python train.py --num_hidden_layers=8 --hidden_size=384 --num_attention_heads=3 --num_key_value_heads=1 --head_dim=128 --intermediate_size=512 --vocab_size=16384 --hidden_act="swiglu" --norm="rmsnorm" --norm_place="pre" --norm_eps=1e-05 --positions="rope" --rope_theta=10000.0 --rope_fraction=1.0 --qk_norm=true --attn_scale=0.0884 --bias="none" --tie_word_embeddings=false --parallel_block=false --extras=["capped logits"] --init="normal" --init_std_qkv=0.022 --init_std_o=0.00549 --init_std_up=0.022 --init_std_down=0.00476 --optimizer="soap_variant" --learning_rate=0.00398 --lr_mult_o=0.86 --beta1=0.95 --beta2=0.99 --lr_head=0.00384 --warmup_steps=36 --schedule="wsd" --decay_fraction=0.875 --decay_shape="sqrt" --final_lr_fraction=0.1 --batch_tokens=[65536, 131072, 262144] --max_seq_len=256 --doc_mask=false --train_tokens=612900000 --max_steps=4701 --dataset="wikipedia_en"
Each number is 128 + 24 x the weight over its row's rms, rounded and kept within 0 to 255. Layers, rows and columns count from 0. Numbers have three digits each. The size before them is the row's rms in percent of the matrix's.

# layer 2 attention query, 384x384, rms 0.165, rows 98-109,225-237,353-365, columns 128-255
101:092134123131148132141123138143193148123091136131118125147112185124115119110090155118162125128158147122095180135137129183097129168105082102100109126080134149170141188131127156152118128163186096148093164145116128133164165119123164118129167147133133114084128139149148124146151136102168097169160170125139109116107160102085135102127131123145131102123139132103125150138097121123152133166142
108:133159147123147095110136140125087128139080158165145137179113115128121111134149160135107139138153106099103123135120115168138077117102097117100149128132102175138134131129140118128104121124136146111104128094128119121110091127110149129090118174129123155098117152136131132126097168128094100161111091121131177138098089148103195122151078131159145127097140120147118083132137135148089163107103
107:120129153109112118168118101138119135159129127153155157129120112153134135156114159096101131124122095153093114134151097128141134147117144098109170166111091102145134113158148142119149115122166131141081145129138119160126109123150119151114134149137179116115146148141133097130123159127114148129154131127126094128172134115158089103134122096095138142113157177166114120131127098096127095124157
098:114152126101097124146155111119113147108134118101152095163120144152086097118150130135097096113136080182140146101124133088115125125124162116136146147146113110136105121079122136150082152146124110149148140113119137142116117152110133186085118124062117119152165108103136121103091115111107124129151139142151129178153160134169115119103138142116122115147126137130152138128129131131156131163110
136:130128155131127115111126129125109111139169134144105123151136119120135094106110127142150134118159121107146127129152135131159103145128124102107142129141125155159156100082112111120111110156110105126151144099144145142120114127155155140104126107099137111119089194109134157139153100107151133099133123104137155123123132125108136121125130129097132091064165130091127115116150083132180108120083
097:158119163111103136141135109110091122099144124133140162135133118118136110139157148113138047142148154145145107106130083141156145125144106119140137115119126168147116044118119134131164121128128124119160148190106117132142097136146091111120133132124098121137117152129096144104105114155125113130146118082059194106141135151126109178129135155144119093130135126146112155141142100118078128120087
119:119126149138137136107135107091106130122157121122106155138150118135171170113124074112130152134122138113130105114162107157124142140155121088144111125106127123112126110137137111112169200145121170184109069130139140137125116118097109135119163150161127151142111088183152157124147119155161113120159134109092171090139099118132104097125102074160125125136182103131123104136105121112097129130159
102:123130178104155071118140082162170149105128140160107106145096167147129129094097134073111075121145130145087113153110161112136160201134151126117102152104141122117145159080121133127116124161101129116155140146137175123177107177152155080119147124136124141131146139099105164115146132110111135114085122144153073120097104141119127161107119069115139139114131141150139128139130127137138137139124
103:131133160162164140131111123144078103155128116124170131109124104149142129142175168123131112114111090174129132141078125101169097154114136122135105110157097131145153108116136107117137162101138128154135137104133155142200132144113143143133107111145103081139112133192125145160095129095126119140166144114159174133160151140130126109155103158131168131140133097146124100112164179123148173103079
101:170115152132120154101133122172179106148173130128134138057109105111109157131116171152155152113122137121105139094125114089168114129154145085123084132118136095089097070089122140083142117101140103146126133074153078126170099119110125139143124107107149107121148131148128145129120139181152092123138127173171136134157138117157143128138082134132149161153124174141118123119144152118127120126098
092:139092128123101106125128141146119131150099123126177127133121143147138140148111116121076118134123122152123163116114108092143110132141107099114120152159121115099170112099129178116146111123112134094049176134125143088115128141134116122102167140120109110117134156152130175133067152132097150115111123117123144117123122204059135178097092144088065043144117093119095150159123137158123127132100
102:123099151160143137092126167119163116131147131150103169137132119149127131121136083139149112138172078147118167139139138134102072106112132107110108140129131163092105111156121093167106135069134133093114147171134127116122195130115126129097093127183115105120146099121117123106094127114169163102130115155144126130164137164149104119097133109126099132083136104152103144102163112120133138131108
099:130085138155166170118092158106152137084113117154122166123132122130104146119155152114136126123114111122097125117114138134105141101106096131183082097121119149136113118153108094115125128112143092118146121138142135149097152158116133175113136185156127132078125163120175119102088147154153105087123093106139101116106128123148160143116117119144075129149098176131118065120135122154121124149133
097:143108098123125101132143107166141149146123184139144147130109127127159191155147156142169074113127086116149108095112117128118124121210098152108147146107116124138124162138109106140114115149111079125152103176110121137118124097109105143151109083121129144103171116110176125146132110185149117108094137109132149121118108140106125116134103188125162129080106171153142062144083131134160149127156
101:110151158181107134101114139146143179113089138087125156080125123134132130133108117133170128130141130135121095101143105161137128130097112105145174136150132124110092173084116165134098124120144125127114168091142124150140111141163128149138114164107150126107143123124129128157128096124141112128114067115089118137150092095107134127103137109095138145100156105138089133155124104118175171142145
112:152137167163140112161137152117136129137130107108147165118153170127139101147157115137136100147155141137147143118146164141118062115103127097144108142143108144160107138144099104122141134131093107112124107126075137118181150146072128150156131149142119147115135184133150094118114112143162104134128145167123088069060149163141138131132145150085113152135100120142099088141114125158066121113137
099:143145128163153089139166113133122146098082142150098152100077121134090119126149112116158108160115142145151155125145132123102104125125101116141120170120144137122111131111145144100144166148124153063109119127146129128155177123098103095103093135140097136126131129159128135112162128135113136139166144127146150118123126142134111106086135151166163098139142084120154113097229130172157114154120
121:110128122085126068145130109113094136119105101118131145198067095134128096096105159077134134110087119084142130138124151164112121112159141144067100119152136129123105113120154130142118139131110151127147157150174109149125101120107142124171098144143124138129116158081113170149103119108182119116138145152106135095124131137117099143114124145149081095139110126132098108125134135122159088125118
095:138118111121124115083113103122116115156152137137152120147181099138094083157096107118104146138120099156131123143119152131116126150128180141143138120116153092145159058128099147132170123101139128131157132149121141112124105108136114158111155154104079124173149119133122119124098128157139104053111131157118116119114097123154138090155101122102155134109092145121122139130112110062096140137096
116:150123142122111157110100172159150152151109120144126130119117093189123120110130135162106119158121132166081142160129126118122099129132131095120097113111160120135139152152109149112115149134122144110148136156169098094115109118177151138125134097154133136109149075096112122154134136096142115164157142101120149139130130145135168185125097096123146125143150114112183097136148112159138150161092
096:123132151128132122138138155141123142137109124114092168109138102127112132091105145100151148116112110114143084166135071176110142113106157169107120092134141110129101121129113125124152109102115153094110152067107093111143125146155121119084157145109140118140140125119104137183179099174115109120118164085128124141100109108144154157099131118130099121163130124154171080076148111155152141175179
105:134122106133111131088120106131193105086161157085148139129109159155117120133119154081137144131086089126128149162109097155154096126153132088136152154084168142114127098091112122131103124151124175116122116107130136131179124129093113098084132113136111155105140136098157146073160171151165132128170110132126169156132100135121123158111143090099099124129101099104135098140163091107084129135185
095:123122122137146112154123106132118120150079184147142123119126129124121145134094119074142081132134151124134112116166129116088134083100123133151101136141137094132119115116125144115114123141114159140130135149115116130108106161106181100092123133136111120121141089143121126108111115180133107125110153124116064140121125158144111136123124124090134145147123196119118086172140114102111121154173
098:137087160107093177140118096127070121073141150123103087118119123110132140137125161168117094114101092107137062133112126097140095118149124120112099147156178148106158133173141134129118136169131109125093106099103182131148110099125136120133086119141137120106109139133096133098171139103105156080090140106112155159174160086118146160113061151101122153148141142121136127171148122106125154115121
091:133117082108152119119128131113120119137121118118136154129194144139129077133089096126159113114119105116141162134110131123117181100131185105103165093103117184149156144114080140113123159161128077140107158167104121120164102124158118119156159144146144131099089121110119116130153143118132102114143096157142172126060138132118123130114123093140158186147133159081093135100129102107126141112146
098:138118124143134074165104112091088151081207141139114137145125132118106095143100141107165110131122166091179148092110126130156143155093135158112135151117133127116142102126131126170129154150097096142165148109117127132123091142164108122169127135151169114152065126139133148110133100181149098162117101124100109132071163119121128094152140074096112158105121120136135118106164122113143122158113
106:115054134138078137107140170121106124099078142131149119155113142112121097114127202127132106159151124133147150125156114197109176126122143155118115109113161168109132123136144100096119137117165104139056102122120169090157102174133112127115130162107089128102113108120121123143130129109108128103099160149108128117139110097112108156107128110109134099088116129153110113112112126108116096139101
099:109143117075126115140158178145106088131125099125073137193107113128085134120147134110113156138116155099128160095146114157086129136110149153105165109174153163118131128086121114178164127120137159109107133139162119119123131109131130127070129160142142114115139124131133159125118101109124115136153128095153140094156091114120157108122153085148167093157124164134167150121117136150136128101170
102:102132128149148079140151113126098102146106146127141119155126116134114154128125123133134144132140129112125149141097137142117117140151143126120117090156137122154104132156122123116129113077110165146096125133176114142106116136128143122108128140152134090122121119135105131101167093115084173119166127161148065153153208134149134138075110152111150121118133162131140152138135100094098181152166
100:112095132093112122142127133149162128132134141143147126107152136128161138137150109107123150117126080111122134144141121102127146076110161082137125173138114154140161145130156110153075123141117094095117142165148133118153152144168152177115088150114143165091143131158159058148139159201100123115122177134150134171101152132101128113104172117089122132120128142154137155102106143117132109157082
122:112125123128140160106166142120083104152182124068106140171127122116157094119136124163133115151112150130101099105108112092150117139126141135144142119154155155160119112100140154075150114076149129119134101141100149110132116124170141122133175142077082143111132167167113062104114113136142147110113137166154146094166108097108095134113149116076114171118137140102164119104090110147111165139106
092:136111117154124122121082075164103130131119157082103141132143087103108106144142128091152071111110134123103113170087104111125160121103153136124116117126105149120118113128123100192114132131185165138109152145130125090118122087135127143107099121118115145132117127126097142129111176157135108121133129091115109128134101110124116060145108163095107124147105111106109111106102074125103138106121
104:168143128119114136092146095137137123141131172106191132143107100141147136122095145113138124177104119113128142132127070139130096154130129112146125133114205095152136171125132096176120109097118127098118090100156133122117122121132098107136137152118141128097128139126175112111165170084146138087167165137111111146178106143144125168164084141131130091130126148103100163150139157119074129088161
101:132120122084127113106091122104132141103111078151084149156143167133083127122078139126121164103108122154080155117117125124141093181076133108139094109108138128131107089113112112208119165108126146080106115133121147153155114141114113141143170140187176152122139097119120101089134114113164165141108104105153110090114134153100147138108070090129119184100129181159101122115129098146160160153130
103:126144128143154094138126115118126132150162124143154121126161099119131143117131148136125112136169123104074145143152170145157144183115137133128105139118132117153117161125202151142087128146131089119086133104171134132167143164142103122137164153132139142145129119166104143130113094140120152133138150120147100118172133091092117144105099153115124113177127103123135090137129119144089105135132
101:168136105121150108092121141141123134132189147123111119121131139108136106144115143123166109144135129109127131107144103121179144130161126128139114158131124103107137105154145166133128105085098134112124137148132101109091136112117090149151155093144132150138180113148113160140120096152101137132136164119161137132126095099123137161126130133155191123175120127118154118114121163117100105161118
092:126121109137129159081103120110110146161148132158167133129149109140119146107126122132050098132138110122133137088114117121124097092123140098112116151162129138141127161115140111092156081092155166101130140143103188136160134099109110146139160124097169135164142133130118097170127151118154154114138111165110167110118120118120147153169142115117131152153137089078119143125120126140142140115054
091:094156129168168142137143182120157119120128148145141147151110123167132131089126111172157122124140174120124115117122120092164148134126058120114127132147085178132117150147154091154153180095154136142132159175152121129105175138096095114155115115151129131106101130097172130162120142128153118134186120108127131125088120147124092103134138155147131141136166090155106100152168153142143125113128
# layer 2 attention key, 128x384, rms 0.148, rows 97-109, columns 128-255
113:150141142104086131126114123094113107159106171057136117125166120161134128162145117117178162120129114181124101113128144173099132119132169107193145111094148108120144126124109171142120150145144077175078104124125114135137095140149059129119111126113134120124131138146133170142127127133151118121134148120078111118112128132144147111108141136110131134127155154156160089167137129123160152100123
103:123136143106109066110104177156152110129137104130097101127144154150163126084111119142187129128174104133124157142141137149157128080122103080148109147148097082106145112114116105102132166102172127163137131146154115131065132149136159157115135171101119161138133119143118108129120106193097099146110115142105089084138146145157078080139149074139154155108095093113091104079129108145114146075100
102:164158118128117136110140118096136145083128161123097124138104107129130150125148161141129103115111129137097137116125125154124151174099130130180137145087118120127186087144133124168172142152124137134162112117145104132134174148133171142132101076150107123097158100117130140078111113144169136138131142167132103113110075074126106124116111162131127095136137109155140141119115140133136122166143
114:112105126143090142121140164118141157123092105118138122155128112144096119110186104101115135135131152079137118170144098071101162155141129143102185126138132095102128116127084149128167141154158168174126156130150154167105140116131135113142113162126110103130162125135125135125140123138131156116104117082110150152136124126142139127168139131128105141058095119131138133105168157120126139138099
100:090102107139110152107152139107133161155137120100107137163113141117166127162080164141129119115139097104135081137134098130112133112138153128129112164141107135130144151117126124151145104118149177123141127090149127121137107126131110103116147176134059120130090154129136111128078136088176158110117137090139092128159099105133133114119154152103094147128123127147082091152084135126114116115123
111:110136148157128138123118125104120106109141135119134133099086086141127131116191094134133130127153099139127100164135165112079132171089146098151116138160108129142088090116121115181115123136100145162084143083154150085131102119147131139104133125187117106108141102117097110136130150159134137113157086091136117125152128104120119137142115120111102143128140138127115084129098124144134116144150
098:112171141144143152133111155086147104116096119135142141133133122119129145118091117119091122086131162097130153151150185135118120101127155080084122166130109140116118137132148139118127101087101146114126172105141129080102148128097163100118155108130168130159199112176110113138138111149091113119098097135170151121067102129116136149102151154150102100147090126159153141100098145138162143060170
115:146129116156108160115117164107100142128148163114131111097118144091138149130116189141183181070123141116115109116158084114085095036119118145134122149104090158146113122061145102115139106109155101095131146141116157186133123114116099103109127139151104074117160099098115097152129102168113132153108113135159108128124148122145085153105062099123119155093103116160117129132129146079146129111112
103:154125112183108144134126213136140094154159129187093120136146089149137136139167118102146119154124114109110132167153120166129084114118105133127132095131122082155134152160123174110086076123121105142075125162111151120108128139102124143089124081170101103154109137162164112118142128086134092111151124162128113171132156129165150133087131130117181140144152109097192132140097148115115146136149
115:130132143123080129130116155141118125114104121109169159119179142079114115122151129152120211152124166105114133112142115137069172156147106145148128111150173109119147130130158125122151114122121133112120131119141155112107111174126137148122126145125140153099147107151146100111137084140132123144112162191180110127131155108065151165120135125126180127118117145149166118088113104162139136139123
103:115106128099143155098116135132104130108134077141117135122142121131118159167125081121107146142137166178152152129122149138110146135162116118122173148098101103131130151094142104119094126169158138132155127145137116130082142131166105123152068151146108114089135130149167101146129141160108120081152098076143135100140133105122119138108133137113154146152154113121181100133095134190163047094097
101:105150094129118118125149157151128096128118106129116138152153108092138110131153129175131167149095150156119091178150167119129064155129140165126144117134120148108110164136157095133180110132146124128185087109103129121121124104157082119113114124108147136105112102099157119119107137151086128096154107134170086144134109104111137109120128131176146103125121111163118141126122146158124116136195
097:112113141069179139123108096136103154147123135084165159109072124148115096136117139102135182153091137072112094127138149197111100119109100142130134071150157110159136131108100105090118122144094111171084092108107113140126094103129170155134139125132118180105097117106126119156149123140153116155120146147152124119128126148146172130177082154141143116146148103133112089165080110177104141135115